{"activation": "gelu", "lr_head": 0.00613, "train_tokens": 82250000, "steps": 10041}
Each number is 500 + 40 x the weight over its row's rms, rounded and kept within 0 to 999. Layers, rows and columns count from 0. Numbers have three digits each. The size before them is the row's rms in percent of the matrix's.

# layer 7 MLP down (transposed), 640x128, rms 0.0526, rows 17-123, columns 64-127
093:477473523450557532494529552461576423437516495504435541503481521503542499505549450547496441487477550493488413464517542478537486513511470493511459511555510543521471585520430511459511472474460438
105:515517567485577577521445529513540517484489442496536478464487516531485459534505463431460455478505495547484484458526464488476469586502559481510465526546496466481513500602491495379502506494507467
102:583438568548484479506521508467484502570510551482571492483522524473539503509471494524478562572473500508528514493554441462523497468516536496549564465498544471465547535496472482526501498537461506
097:512506526522461532458549494523565524541496478454534454501516453481500487507480471440475566473520540494553492554414421422531440480521495462467471536456496509481533452431447515514463484554513561
099:490524469497551499479525480499489614538490475476504578522527563593490460487472522428522483480491544496554510546522412509426495467511500522515550534450480487438504503522473441482541567581488507
096:491460508549513539528459494475519421482529536434464462485462445391488497461500486500442498413536548538517440504435490465504565469515490443484517523495459499552504562519514581500494462483512437
094:546463499486428485457582535510484530514510464548484518519467483389494444422482456481555496537529491508430507435492460538472434514503502437487496504505531421527481573565478468483541545464500510
104:544536490453592523421515492573482488492474455495532462449401484474459489443442508581514509524512492473510470552551465513546485448502490470527562511533517465465524495516502539497482557530539577
108:497429526475515504518459554462472407479515545446537472543461459517481515541505478490516487559468461460506456565479565461580533400484484467515498529507569532509524537507562508487525413527555511
100:519495524508524417550462535502466513491516609442534524523464608581528422510485509506498496534420514516501470539508493534553470489456506562518570465448518510535555409526516483495458533543491499
097:499468498485479466536519528516451448477526449458449456500535459558430467539529554538509493523482572532454532509499478579517548450475538550469493455520489503500570508515458460485476494493453530
118:524510548477505527472499484465484489445488567469463485514493477540504483508497416578468543517549499479476521479450472540547493454501479518507483501485519472495542497502507505530449499480464491
104:409552490420481490563480486547445478479484547589453539492528484505520451533454626571459447513459497555485479498490544458529480501458449453489486484491500508492529535605506461524437485564526435
104:521463468521516428448477470551500505460505502464530417575544440520504558445496442470525576593510428536488499455489478556540537511511567522509464475445513521473476496494466499474523426449508492
090:481465493500542455500521482531440485446525594492535493471455536508495407523498499467573564419508492545583497486459486511515477526508499505566493517462509501440535515462520469464566453500444526
084:418541500508518510600507475540491613524477492505467580502471505480459525488572545452551519530495565523441451443527469497437470476499528514509607469523475502525466458513517559440480525556528498
098:515569552449464467501486472529483563497513426497435456428493463545509522523500453440465405472504542519510501500528523447398541458487554493497516618504549480545547499479492590534489552515429537
091:458471507471512541530493565524495472532522390379436505499493509492524531474468450602542489576499524516496514512543447452516547529508517482490521547481472459485406528558507503467518483575523463
108:537541446436483557523514462476573567553513494503570527515544512483474412450502546513453514534490559475501537451527439459509530484515462455471497504538488509517467400506428476498475530523455533
097:495516490514530508454483440518443563519460545507561519485561539416498456512535453477506522497475441455510511622508525480494500493459499515457482487507447600503514524507436510551510501496531470
100:473419544447437510500531517499506449546549526524464457468465478581535542518513529523421489489470474478475534548458503554517523518547481448472521517513541536539446553468478535456457471464473472
102:538454456547454468495533498409539579519551608443423470395517471533466474456512503498496527517499528485504471456501568554548494467448518535502506455474508452579466477539470502538487462553463473
096:507546532540527394477520492429509515564456457532523518446565519411438520464474465566489501500468449460556536572474507541502508478532467488524469473426581458541474467484514495532477449513443519
100:497543559518451539487479516522511581610442495584520534484562579513570439518537467490541465475456514491476546498513435516487489556465472507551507494478515494477523466561448446513494435523550523
097:494545495493504416544495503505511519533542500513546509489494530484443533454537495532552438546486490587498513510428505578487487554545446533516513506500453435489438485505568533559488586463448516
099:492531584542479519479450568508514576423531558450520529423550486495509505405414522535487481543466499585560529409446431511493556530498542519523512521477493472521497561477461456491521508486538453
093:572527478512496532459480531517514524449532523537509577526508491409537475512520510544570415524495446500533492501548488496421447455577409492520428534498554427524429467511524463487515607470478444
093:502549492526480422404535454515514569514454496498541484525579562510454483473464563440497531470507539433446472515530480457493531507428558545491534462565512523491497482467495435496466476495530535
101:513492527478544478429515539516551527465460510429509570511533506376529515464509504439552525522505492539534482406487494515469468487518488477420551536477495401512507543503529427501502528526430449
106:504549520462541515534482436510496487531470557556496493512583421497492538540498497428525433435530488524478492520431480581456530486500506498466527546509560470506460505503601568491541516454444409
105:385487498527464453472482487586533555568481483483470431511485461580549447541548495481488428468559477507476407487474467497519432512478482432503473514560446493486547541524427512472545508516566532
107:464458398428499451463556450469535500435514550511480492507458520491581509523481564487518483528471469493491438524532530466498473463455478406430516455493462520470623555597458552545549499534518478
094:520525539448477458401551557509520500506565446470503490530499450446552492464462532505510484448504484485497471568517521478526530481552452518488488495486487442507555585480480478570536458474488527
098:488536484530520600465470634473489525523545464521398522474522471442452441533458502515511519523462555578478443616493507529466482456486477530481438496481591528553536532535509510479545504479507518
104:524499473483497467526522502540499546524487498485521526530515478578538464455444450391516562528554470540504467533489508500506472533450509422537450569581498538516553494537501503556502567448506484
120:501510468462468476489548454465497468537463441522503483501490477517462456510515465555541502504493547504507497488461530527484509531518584479457493476561489512454467513574493551497464515393563436
104:533539588456506510445460543513528525557573496559429476401500465496513543493536479469433543492437455560524470488465421551516522462489519522474519496491467482527514568447423535536550544455528434
106:558533552563428480497476529480511514420484450525481487535547488486510572504490529490464485488464556465553470509483627462481496511456514511522506506457515558441449478510426478508492447552624481
092:527541589514536506456524545521463512506483511541485489470463498437460562538477537516461444555498467542549561455489481474476420485519426485469472447456531510482482421541499481441463501504543522
093:535510505498539470481468493488485506527485416528499460507528496438518514564555514499534480440469478557466538528486553457459537535485533492439509503497575558499478457451474535446462487547516525
094:438543507489468457477479512568485495567492450479507530486524510481545470466499538545454487535494502493486514459506508465484487503535579508527453445543480529527487497502574486505429471443475531
105:539426459453470492544450468443527496553569518403493481501488475543450479468453498514506501501569528532527503497452535455468475482543539484507447494525516483518487496450573489491479463509441448
113:569513487487410422500492426475481543518520530487514502522532465578522499493470559524479530456494536544427527530496487453516543531523497484445527534506441530502485526430485444557430526493507532
094:500436515481490494368489511505545492464495482494491494519513448461536487578497505456530467502586503539470546490492576449433556467461474516522593509479472542484518540555549536461473549567535490
104:467494496540519500467525522526413457476564573520547536475469498501464546503551446487536450521403489537570471459500444520503558569430566497456443441489456515478502518467437484512466417539489532
102:513447571497474488493510551477474472509539467470416501515530454505458500516462525549458491537502563425523521492543482403572503485538504548471522495579492475524459495492497563455481434527459502
090:500514488512475529567579508421483466463475484524501621513478537359535507540448564541426465416531537425463526448503511446459489524454469478537444451536488508506551496515497550485528512515420514
098:484470497504558496468434546568513519518513471454496594474583534445490420579537448532460463493462496535507518496554495518477511524481551528430482517498521608447567473544482445489451472510493558
107:495474510479478442572544514531505513484502527517536475521562518554482506506500520443468449491486499509504521534531440551492547481540477505534515435465487512478489452522539488484571497554575620
098:557551530444508476525460475422446493484469508502515521451478527549569387494520522435518510541476499537526556545509529480512527445561472514476480446500533531428492496503434511439523535467563478
099:461497522522495527498528463530550503531504471470517488506489571470482437540454511439583535456462454541565508642503465510471475516524470501545541447487508442594566442432535487539498457465463507
095:595474530585534471478479489380504421494477504577506498546491471483529453532481475520440524487532580549493512535483542523517462528513437452507529486518490484448465432511452461449495476509481532
103:475512522417472597467552442528448451405464458485474464441502545539409502440571498498438499480486518479509504442528480433495545504513544532562534474517537566547480517577532517558426486500492514
099:523516531517553504562447537569540519479509488536556533519536555498508363498516440500481435515491480402500415582496490508455480558488521549527544549479510493446431414535444469465514482511513497
108:472449518491435437475487426467518539467499538492482404512558516483486526487543500524531479445495501524457528504512528481491507507566495369491535516492518546507536542506565598502518470463518584
099:430598580505548505510533536526506459511528475523504527449491510488437512437445485454513479531558456511446511538472449496431552497564552438491556497512426525540455453521481461448443562462465449
099:490423467525494520534495554439541479508426539526424488516486473522521470481473447512505504491494560513462421527558560525500480494473561496540499645478454497530394422471432490507500503487469544
102:540443440505483482468563430463498513565546474545460553483490421482532491420508568590528564478495581535480487521496451509455520466544425494562521480393540519502534520497509551565432450566448474
099:495553446523525472500557481449533523434547515479518481559499454417469523489503456474561490492523595459520478505565478474519550546546487436509451465511488433526527413545525562574490455432545497
101:457532447491549469554487537489526448501516593513407513485481440493399519510503498545421476500459503584460547499541497564571529522557539474485539392470519455491485520466491526521446496506454487
090:475538519429469463454481507469521548565466472467515520540537454464466441529523576474458542584587502507517534535521463549481515485497502432493504470475433534567510499469556512561527520476475407
099:535506530493449500437499483556490506500527480564494495456508562553488473502529564548507469564519452423545558461465534485507393433473465429577513472453512459492515615498538482504518425499512498
117:499528497516510428466500508515485432407534439511488540476551483403448518477505492494563499541506522451521551479536537516484517518583591478452502467469519459475484505503517495556475512457515525
094:557515491560538460497473426481393463614583495523522506493490477465479517446547496450556570454518477478512550519463496497491446447508530525492444503559584528462506470467544478485464514477489509
113:496485520544422513536436473487479447497508535379453462510417491523466399444516465526410522528496480544496525460586477460517543561504519547500502468522495498431508499525574548437459483506526466
098:492513471492572509520549563560470494572582509547484472517461456472493504498478520446477519507519442476506503520536525509524492536500500470522499485456539431575447463502496574494489528512554463
105:488486563488497479537466494455563584443526505487551446502540426548521510547523476564484543523425420495515474527529410435451535463513521519565517451493479506479552486477482474518432471449483488
099:463474469468503485460486471428535417496483532421552506545505425456547479441488503561504480453543544461530495470518533540475443470495476532531503562493491507522462505479549523566484503520503451
100:601533466485544443462556438460505516497493484494507507497491561480524470526456599524497483482517469466487559458487495548523546487500526532461485494492544491459506506476497517512452575463372525
089:501504571530559448538533462447510473463552454469438551471525495492555557502544508434420477464493516547487513471555525482499417533458458453535482489533503492551526502532528468553541533470515459
090:458524458476500508540440550496424562517446510487530488492547455467489487528528470509467479499487507492528481454543520451455455505518433547513459523512501506538508457467478542435444466463471479
102:445509516526507439504490454550530501455476467474522575457568522522529527501578575494556513535496517412494526463451512511433539416491498487457500480549499512484494434530496518564503495489416539
086:490475559528474530560559528458506500540506473536496548550520547514435553511475452515493466446486474449478605455424478515555535458472517495531410527479464404437570538447523479510523538401489486
093:533479448522489553550526473468522487464564545486558475458488437411541601506508426486472467449547484456518473540514492561482516528539501548535533527469534499453486446478482489536456467485468486
108:471580425442505578473497520508505462541524450526452513474606582512506492503511537520570479417450482517481454545460467492525458515528466457482476480451495472488544500478510512516501514477492533
106:550453465482457431503465445430563469542483532572459543520462495484481497510501482571447549487562505466502550495527529544441501568529478559497551567515513445504509486452485540479495537508500439
097:469543525401487481530494493540391517493514507590442458438533501509451572491527536491509493535499574502459553510517474493453505481551521448497532532585428556488550534461493465461491510488483479
103:516524509444473437537467385504470513472458572559570511506487533506584479549531532521467519480562536535538527536477464482477538454554390539503548544488524510490540477539499457417455490528550462
104:538498550536494544419484513524550547488549500464555519484447492492449484449511428511466473524498493457470421465399488469505511375459533456550507518504473536533488573495471473498534473455566518
104:500475529492517481551510551485534553496475475466465485423548488543499518532486468462460502505440519443554498560478446511487429502506519448493537507549485443436460560536501521493518482499453423
101:470536456490439575484565498475501525553491532549583485499466544605484492449500560489413542524519533430533562467459507545475496525439511554541489576484442465517530558493504556481551512483479499
115:532490520487488446331483479486533497485474495535477500526456467547452522462499505480476528472467497540505440615532503574509488449492482487508539570522514509480507517494557565550544462498500490
098:522478480439522507491449475476514480455491526487502508519524433468499474483512540541523526543523573491486550503520446568511507519465498572474565457585482471537606534508505491449465534478496472
100:534462495475467570456499500513532441453501471417479498493558522548492498476512479532463538569476484555521473544431518581483453465499534465478486614535433578465503511509397523552525559441461500
087:527548541421473552403551493477481439545511453530548498439508464481471533502468485545452543452471512555544540517494578433479536496487520502473491510466567516445453519544518509524470485540492487
103:477501475535480509510468537559520506460434582496488463451527574513491503472509546500562490469576596459490535537518526501476556459445499510424421542532443588449429486478537513426483498512540520
094:565486432554521427583523527518455547465529490525516578530515462491539492514525497475451499507525487537458534550501520518530521515516465443441478474421511492524525519500483553465410510405401452
102:498509474556543541513550560476405511498562452492392535491462438532504444484523490525457511525447502478462491460557471559518482463530470507498436554529535446504504535590572467544626519493462433
101:515502503439503518505495555555497453510530484523553514477514480371532491499541453527474583452512457487523538493514472484560456474491495487555495555548563478513516579508491456602523509434525472
110:525468478494563556450439512521517482475500496536497501569522481478519507529508492487535564494554550447492497513538584517475507442475517425483586452521498495537515495526530604516495444545403543
100:546486523528477482479531543474502576442468522592484519495522502525443486492539531553525506467516498526449467501543437501504574469487532452448611461402489492517458505482599488398434483489487499
102:530527523514477457512547502525523609520491478509448502462485527501435564464553447510508516539522466481534452473495480455418455525563547412526494480546502570540545469462422531527437501461529472
112:481457485582512531526495516488502490530529505538499490475495535506481479525456432493448527457520489523531440525502542410510540509546509537493454451577468476533504442494509538496483522483440467
088:474550566504512471469456454549449515482502532499494515539483485461541543501449452471528536434544572571498545412440513412497545506541505534506430572504449486569551500517479537440506422492479476
093:434510532536526526512513513491531502526505484622505520513510490489425496488416525458536467559563499494526519463515453511509541503467472419526478497439488491533474515428445544560509474458527602
103:493495538516460470494454451530513424511469512385426492498564536516553465505466470611527551461596523534443598504555518500496517500481522527445507461445505465503506500468536512444491485483475480
099:503552418478489530531513510476545524550512536521420605515513565564477573502457517487557455495494520479503535446515424543550529456531469542486443493467518473510465524445462509542465449517456512
086:421476543548466443522522532520545490474472532475508483534548490494550478477525509528465495493448465522570492487485484486460537474505504476522488574460489435512457558452457458466533500633421542
102:537479502499551485479471493478572463454503542414468528519520436508519530529488488500449566481508497488564530471521527587480448458538512477506512513435497480489524531473439465496521601543516534
096:569511510460505524440477512489494542499462558334559476505469444491471465579485481436547505481502501462498445523576507460460410499499507415478496497455531553511551537555495447493492539481504536
099:535438480462456431496476494509479548484446490440491531419486528422531489504532460523457486407503522446535537494462482541467470512462539496552515545535572522468522528430430493532516507496479485
094:472513481495489503528501538513494431510520536551443441537495492544526440527481517484407435498422455539523463502445481530537515504435511486492503489557553538436475510560499407525471536521532482
086:523499494525522464569500474460463545446593402477525499480518531509395521511480515508487543522471447447502487467472509515482562469506527536496527451543494509432508471477507501452526506508450588
106:544500514490540578444526410528487492469511447514506555519511479475471535541506444564496534501514555479589500509521502516509423481465593471522471589467496425515536456525513475505507491499506531
115:460533525460480505471432536494544509517451470549537414524485554461490530417516550462482452496544582509470535567427499411506508488484451534528504517463443451463442439510458466492570563549443501
083:477535485563537452469449497477497450484579427501473455524547556481486545536414562496465548472534463539531489516509508411540540487556420478588538474460514581501451516565483508497540448504474488
104:529453531586485564591463431493588453575413470523547512493524505468520479488471429491501490488448503526468513494517461505501552452479495507497469519531539616468545455497487490464532484513519550
# layer 7 MLP up, 640x128, rms 0.136, rows 18-124, columns 64-127
100:518526491552579539422515484451510506453473434498466447470495455558550539601521424498481460518506512504457518482446517519515491505484459525567510530502499514543465561537474487460509414532484460
100:414462467439485465465544521498565468458504505475520513534530461529477458480481552455548530500516466400492492513490587533509534479474472541497509454419491531515454497541441494586576532468549515
100:450496524518479444467466477508416494480455490556484502406491509544458520538567502479463474533515446546459563492486445476403558481524497531496516472504449530472493539529515557500525526530488487
104:548503499578533459472468485481564464550479438485554488490505517506507474466475480528449487538496523532554496539483501389546456559453531509454523541497425454543461460551468515552448461462392388
096:429458510476477500483508547501457519516447476520536472481553457546460503519561456474604520556552497522502510402511497460484456504548584577531518507438502483511525495489451439546455574574491555
089:512450503454524492561513552557527422466476481501482464524504477568420526473532495540507504585490490550465535568447499462458523506531468514531497494534478494485469428446438494439416475478556510
099:519506504485515594512490517483451472493468550506498549528518479522528506444448484485523520516530584506482541487460437462462546627499460546430473546518483439534500513562487499439519447522565515
101:477526494497522473468463424540499502478470513540475607518510504523520505459420484504491553472525482412519602532496488506425460569543507439547554469460465518510589484494487561497537463479532558
097:502496535560512515477490520529485518511481471492497517488431492502548593452471484480467566493472530476514537476541569488560509567531570512428537553538506459533443502541510504567425459446529522
105:513610519467533569460542569441464489532507531497509458552519486494451553525457460459477483485512493565477580419459475476474523529394491530516411577483454472530557543551510450455513578490464504
096:538469561498493463514473502495525471511545512511522466466517445496560629463532550491544479499521564542518500543427577502527489426519543460455530532528517507520514458533501532540525488508603490
087:525539450493535537500529457472519533457469479508486491492467464536420522539544497443545530502536573464471495487535481511492503520542443547410480511482444481561528508427464499528525557487487473
105:519556488455509537484518543540520492573520483552396465520558455511460456441564511546444523525475457554490478505480470531558516498442561471490523470441480468481505439440500481572480525496558457
097:510473473475506514558492596507526534409540547474438523457449544573496589526506494528467504510524529448479512550551545501514535514463468567438483515458470406470483499489511483543477556525595486
091:478446459521569496532512531449543444512458554458514469620454469510494502554480495503573574465545501464518595486541502566486483439555494406466424399491476531520509488491484466513500531451491510
102:508478465571541571478530479476487498471537483514480599513464460519469493525504524521526533529450554538451493529471443495561503551474447559488450489530450478446489540471469521478459460459554450
093:445542496430453527434494525559503467514505522465519593502424423515559493618511471484467504544534425443545462465506518469467532485473492543508498537474441526521571464446495491420524535473471556
105:485488468461448534469467533439482479452496438552425447520567461551538586527510490514457536452463502502554599510547495456556516514509499592503512471548488472454491527579476527520511508530515480
095:586527480478520513484539582534472416508493491484514553521437493452514443532569493523527498523536536497554544515455558549557525507512506568569495497584537454528418528490515500472480490494476478
091:583527551508546505534527496495441560533521477537563495495511523483445543524440424597563484429470468495420585545567459513506538481473511497514516543485517434491525446485543459413409488512541533
100:503557545499532439516548472509554517474488488560496470476510524523520524515498489526508424523461488506469452531483579487482517462547493489478540475498470514583523541412523484499469591483575510
093:506467546497472450517485463574443468525519592534505489500456468531482534452481520529565477477514449515474492468455491537526548511530511483536518526504527588486543523512515516441471477436473577
094:566513419530524518459488450521509465525558517540506537495510507469546472443573491540573433525510523496525481523490476492537560470537489533469480512443438513503509540483526551444461529505465423
099:519496502537433522534498536408467509522478513498530532551479449516418540528512470446549482452515464444504565551540501467502485581519561429532548517536487496500541456521500389483505472514564441
102:415530535535496473472486428514538431507502451552509413454467476475461517541483486535547495453513607440558492471500454493483480479491497432496546511520477457445523548595460464534457542481406474
097:513454496531538554489511523484440536506426498553478453508534427423493491476485494386483543496476514473436422489537499503552559513503453468474504462545491562502507471471515497448502508464461428
097:510480527523444512557489505496431462516539427480493530502526544478441560418505472514458474570541420560450465493558553486505467540491537543540572491539463460500491540529528538513539533471539480
097:556483532491502483467512516567508455437479497484505515528515514517520526531479482501486534515590502541511556493512508584447434520472548574424516448534490524519442482489502462534501554544552550
102:431507556530530492476507593508493508493516474516509491504512484588518461439445424599535526479553466506455480491491523496470524518513531403511484545404515454496511508450531521480447528563518535
099:538507508569525467509423459408496467549513465487542459554540490465495577492466515427563506528500491461519414539556605590458467517491563485456508546524485476506548523520496473522465477466511507
105:525552468541574537487524557507514579515569502511497509478467475470507554429496482499536495495498502533527520440455472523498539519437578469468507517504488552462517489577439447522493447415492500
086:475520471523467523457524451501450459524475512497499497461505499476451480531535521481475508557514523517547525560430452483441524478504554479502504550474437627484443430541505538423460516507530531
088:505501535466537457449540477584456517468457569582567477507520493458533507452543480478537535434497475410538473565437511491499502515499537497508462515579466536421505500452480443552409489489492509
098:549490552539594452467416446520434481483402503515531498445433509535516518521567486466474515506453494490557522553386538546415482508501514487482486485531522467510531548459419529541533507486535449
114:461456571461527515496487554442490505501546514448437581438470468476498566533495481562486465487478492555504497497553518499514542526504538448507494480589518399532504543557539453505535563389572488
100:491573492525477508453474533469639493515499508542515466458553496530457540524464448501489422559557461489396510511489469511535467491487491469562505519493435509524580535556480441529487470561455522
111:456452445421491513436410498520455509472513465519512483589468485493475496515481578522529565475518528539506574527542538510457476528578508389466521534474451510506450578508482531539571490543469455
098:447509527464472445473494500572421474479392504463466496542544418515542480462520467440476467513488497517475417458570511536549523503461530460521472541525568523544534556557512459562483480518427458
092:473471468491508552523536425463533462522454544572523478454480488466500596472495463544467430482516495412558417441508545569559564469501482522434503520474510515455531518502517505487568485525510502
100:524469440498524561481539488463478494559565446516440518524536527559480551415544484457550547500521518512517469494543554502535551521490507487499461571538503507399582494480456444507476441517536477
111:386523532466526514524494540530448511445443445502473480483559465541534540527520523506535585438511435490551540472528506472519561458458538501515480399419494540485562552581474475498500514528509559
113:552540513522529517455494447535451449461458523529541487494511456545513561494574476490427544461481502539458483565556506546505464481532552497383511523493529507504502590488502519547462503487457495
096:463428428516527515491459549535497485551491519546485497492551474495500529516538531426531558461482530434520492567505493493518523486536467533541446495540547494560518491452526412471587514475510492
104:552586561467485498536510567466498478502474420527450482512522507454513528594432565466479491461457448551506540477455599509532495550529522557544467467483477508497501571539528498494438442509520576
106:455461477492513503461460510494422494521510486521498511486429509513497499560526493449520505518596493482515548530581540591411489442482491458454446464462533516451459488515463440429545557496508481
093:462492539508518493495512499495456546509506448579487506493507453415499506461511464493510504585462433586560528499501534461501441490506591596460500545444580529411479521454550477516499482481480542
094:469563463587469451476534451530421460467575557537499489487506486471417478450490475466578434500542474420509494456499558493488472567532570493481515568458519505450516490535513432498514492521460516
097:479521460509500475467525491536557416509513574492475585528527515502533531475519510493484548500426530515538439502534547481515530544453571571478516474454480465441513493428494528560511470541510417
104:557493467515413536411458531540506481490583487537490454542500505497536439502461463499530486497535431449509524544464523476509458478540473515439412497541424548564483476473520500512570476506508534
105:532497532478422517482499517450513533512432467542519474466491498450527526481448468531448487459547483525529459577474490575503556536494468534457445422535502502523550539534536413526515507539485454
107:502543454486550474535538491529526558510562524427592475420500541521472568497446539485534532521491512474493513487432458502517560521510535510444509465467502436582517457506474557478589469568453486
104:537432481534522481446511492578517568525463499542517480495515518500502489453484538499495474476474458578508424502525559542444472520509482491523517497511468524524470547477459505534544525483382495
102:459481553450475516514499511499474477483475477526501442514533544398500491530438436519456538508511520462496516505526534512437536497471501457445531497508585560478543551539531405487468503463496504
108:583538488434528539509463503478530490569524480481500484474490462500537473508542415512555514561501533567499509488500503501446468487511484526480498590413487504500456506493549444551576458440446489
100:553488477465582516485480542517494525520543517480519522449442488477520496448453445512605535546511461495558520505573495469512536460488530548480520475481455440461559518527459460498488506544411452
102:428506472403580555536541526490491484461565485510497455495505498450559465485533564487524477489588515551543489390543520524467493499424511523533528498498518477552499512532529497520455542428540465
110:438529455463483458508492559527424513471510541489498450529468491508447519606510457492580460549442517485475539506491508502538471544469486564501455556573440493524518458526485536518471462483578517
101:564510451506538483525581557490537459451504554508497565435529516494522554497477486474478552516467543510524401458505539513570432482508489496438431506510505406521519478484516534480514479476570511
087:591476538466539527433404450502437510512540532518497454530448467442501472495521461516480478563577532522535473507496503465511540484506470458465438606546441546493510497458556455527459536533421557
097:492497464534449472482537512445542426533506496496487459471492478519479449541463420501525525548589527486450542458486482545530516492549473444504508493418486555564459488473537505434515506522502522
104:502484489557508547429458535507479476482525527529510454459497513536513516492490450477511580468467497516479409458576434542463443503450518511503511461464588573511463460550523478528540493488427547
100:562514478560501517493434477541466443445485466465502525525535448449406522486549462548504494456533546436552515528520534485522524558486451568463503449473504530525519479516542485492552444523576488
097:461560480424516538483491545488511466466494515552499523483563526577468424462491486530516493514459514460434459478538554527473519517507418493489560515503477540457436544567492463569582540489518418
112:472485476469511477491446511509471488460499462539508529525518457499494558448476506531505577468484483452591486470485451528537570492505534484519497411467481537495530515539515432505459511496511562
096:495560463503423533431474472529483536523457504523526602499527424456464509491521437480472441475470462494455538470505486438475503556548526525573486586497536540451484495465491491405492531515508518
094:431491423441447430477552440501524434569536448506436537571479498530515523494519543507485451521464499477530478519489507540555490511576533523497465590505489472551483501494559536542520553505521545
096:567440547537492482503508458537488472471494453431503494501486485530519524507506489474490455480553506493545599501537504481532519485570509469542569472473445516507479448480515482477541472498533481
097:489572527548515534563504517512516583477512545489542520550484414484423452476555504445522484464533523455507463477504474551487444560563523594465563496448505571483532502511486506513497412477579444
100:493523502544500563500455528516507469519397542561529495518497484563491576549489539491498524528459499497395538451461546405443507561452501487484435453438438528474546547457457544574528500481470434
087:541531514496532441564512517447420436463526527523434545527490532518514511499472555493504495520557466492492512437490465537463535473496528489454485536459422560498495524489481489485534510482450531
096:478477501517482453524466497522513505529507545553515452535551440530525521523540485558511514544476488526498536524554501454565505469568503458457514473504394462514497488438496532470559406468463445
096:509545430480553379549490530522534507494506453460467569513456497515513478494459534498571549501493586464585463495547508469479490560501545502529556503495470551536547436493513545517556451506565518
090:536510559505492485471496531555460482582514480405495483509506545505494462514473494411596438510466573520520546489464502538479509488537505444499551538513523520525520508478507448385570573508498545
102:509458588464467519451495498553451460524463486511504550524486569559531531467479448486542570470535560457483511525511546524532568570491465531536493427495567465479481532536493499536496494470465501
099:487511422545446534491529531567404460522464575478500516508434463546504467497468521526508553487513450499495463495487474547517547485469507488521442443518448479555519471523500461516589405508549555
103:484461435485549488501465455461532562535548443442531468467462499459444519466422441515529513561501499559465485486488539495415492509546502518466501422501456458518528536532422430529552468491491508
105:510467495480516575498459532485471421553466433487480554460486582494532501463464486497481487504484451509523493591427518514471437482564478539510467467506543534525551442500437500581483490499598519
099:477485484417551478484509489501442512493422447505451572530536488526543441534446561574524439481545506585509504551501527420492582528598514522534491526481486536508533488469552521508505512508521573
103:505531505496463452438407603471454476500493539484489486461456537552451464513496432512519511513534434459498537500551485507509540521474506473534474519469556491479453505455464499493500495524465483
098:544480530500483520510613552476537499558475457529555473471569462498491475507457520497499507438434575482545527501439451437558511547540522480485495503492461525433575470483549554550513434472482444
096:487462481538448459597489471593462486554389413510538583510528529515556545561501473412481464489555561456489502576496480521482462506502533462508516568528446425505546486505497470530505528478501513
106:523485495470489463510516536479448473461557442473464451495541443488421534595513518533525508474525493457569514551512502431570515485511502584488526503452480558522479474418470458558511501525522486
101:480533465494492520577436498473428491549411491486519519488418461495521519509509502497538494505548513368506543493516519424514573495499528525520459502517509415555524509492548487540530447497453523
093:518466522557430524461518499552517501466449543493470431490538546523461516494489556516550537486429510545473502611520539489475524521506471508472519479534499548577517472491473461534458526329502547
103:496491531429514493536514396488421480504520535466441453463555477549516545503531467514474438539540487479527444500477545485509502487481442505551540449416508502585506469498433521510503499501481538
085:478464595478540582480493503523577499534509487552538470438511547517515545553526460505493453525443482466526474486547478521468507484536544454475453470454394454499467483515454524583504538523529568
100:522477541516446477464504455456502441490557545508550464516507459474513533425576557539546438469506469533610463460543531428519520489472515564483537463584500527489463487513565506522471544511508541
099:482518495557543437473500556542502487448455482467503530516540527518499550474495594544507456496541484556517557576543526525509442551431513538468475527429488442494471455524496487479476563545605562
100:533504489424532464537549479506533523508495464523452494531567576412565652523474457459505549513478455529472509443530488501510519432545528437501472530472420512546519487433500508523535559521518501
098:582549472475469559442573530459465502504499537562496496536479546442478581496528559470481449573492528504476524443493541568529522540506472474516463438564495525566504465533468508475487413512496460
106:492458466483575525511564518549487555512505504515445522542481479516484529497545503541487470470453505559476508480478487495483550512486517547601429481430517493504511477529524401476457498508476519
100:544515494513486502513584525482432522497572499534470532491490440512517506495541526562551502480449553465465489531463468462516526549535514551498529440514520456514489523485526542528403515447516494
094:562448491414512533465566435486506471488486510483600485474472499559486536493553493484497483563472514449495451507573445525510490593510477516483500507482442461501511540500530448505465491518497434
097:507490478476435524422475452518557475484512506471519481456505486573449496530611477487543489488465484523537556537528481445431505448588473544527530532498464465498432511471507421460535530507442413
103:497536493570480560480552522481451521394481523552451514546528463487511575417532543512508504503479508535530442499514459532513567479463498452450502484486463531521517423542417468470528525530496516
103:491521507513529466425479545478458485473574440526524452464529486499558507483502493457468484483517517527558503494510449517493501531569536563467528529475472556419515450500493385473499555585473449
094:550536496457455531515488519561506487465475508444507514434472483598429522559483460488562536432501532436542428473456538477526481559485494527530507516469454519527567453435519516545448542500562493
107:553491492507475517471555490528482590529472430528536483502439488542529484544459562524548520453474488500457514499563448576543535469540527475476475493541481439526503447499462454443542545473437480
096:438475503558497415520513484522536519517481456432502437481504533475515530428488568525475483539493590584555523517467482544483580498520494504532512499558470407447517420495482549457476514508532500
096:526529473492557504518471574538538461466513499482472527437463459502455554457444436524516546481492542487470436491519531501516490569480530434499501473570489494525534486478510470516461417514494450
093:484483444506436500468418431478518538495508524516568498511489430509470563574509522491594549518563472511464445400529466495526520487574541485477451485445459469543518469505504531527508537493537448
088:506557454424443441518464543437505488534442548536472538510567507557481453509500479514485562498488600483512489492486477455441535567477501498492539434557466521502461519502477443483537508567527420
107:468523542487556551489459470551521516516507467485455548502479509526482526493520513495488480491480568506478492524510502482544534509438512444455499467481501493461442492486476537520427522444544520
107:450529517531512489498483474530487476467497563504455534479506455555537580615473538548519527530508536497446494546510548524525532565487528532499504501445491471464538465481486475529511488512505477
097:481470484350472473464512525535464514484527506466507489453493501527497535515524469463483518512545486481538527589501443544459429465526493385452525536463482504491464476433476508475538468560512461
099:509491472485516534457519525569539496481494567568487513503450452524477568456465450496513530543583489464472515417482467559501484508528496564556560549475505443493479534512388534482510519530530516
095:513547421524515509513500495513481536499459550499471505463505472464503499554445521494524562485497471549527522542499548584513511446445480434517543497567430489511547520502540506484474552551505507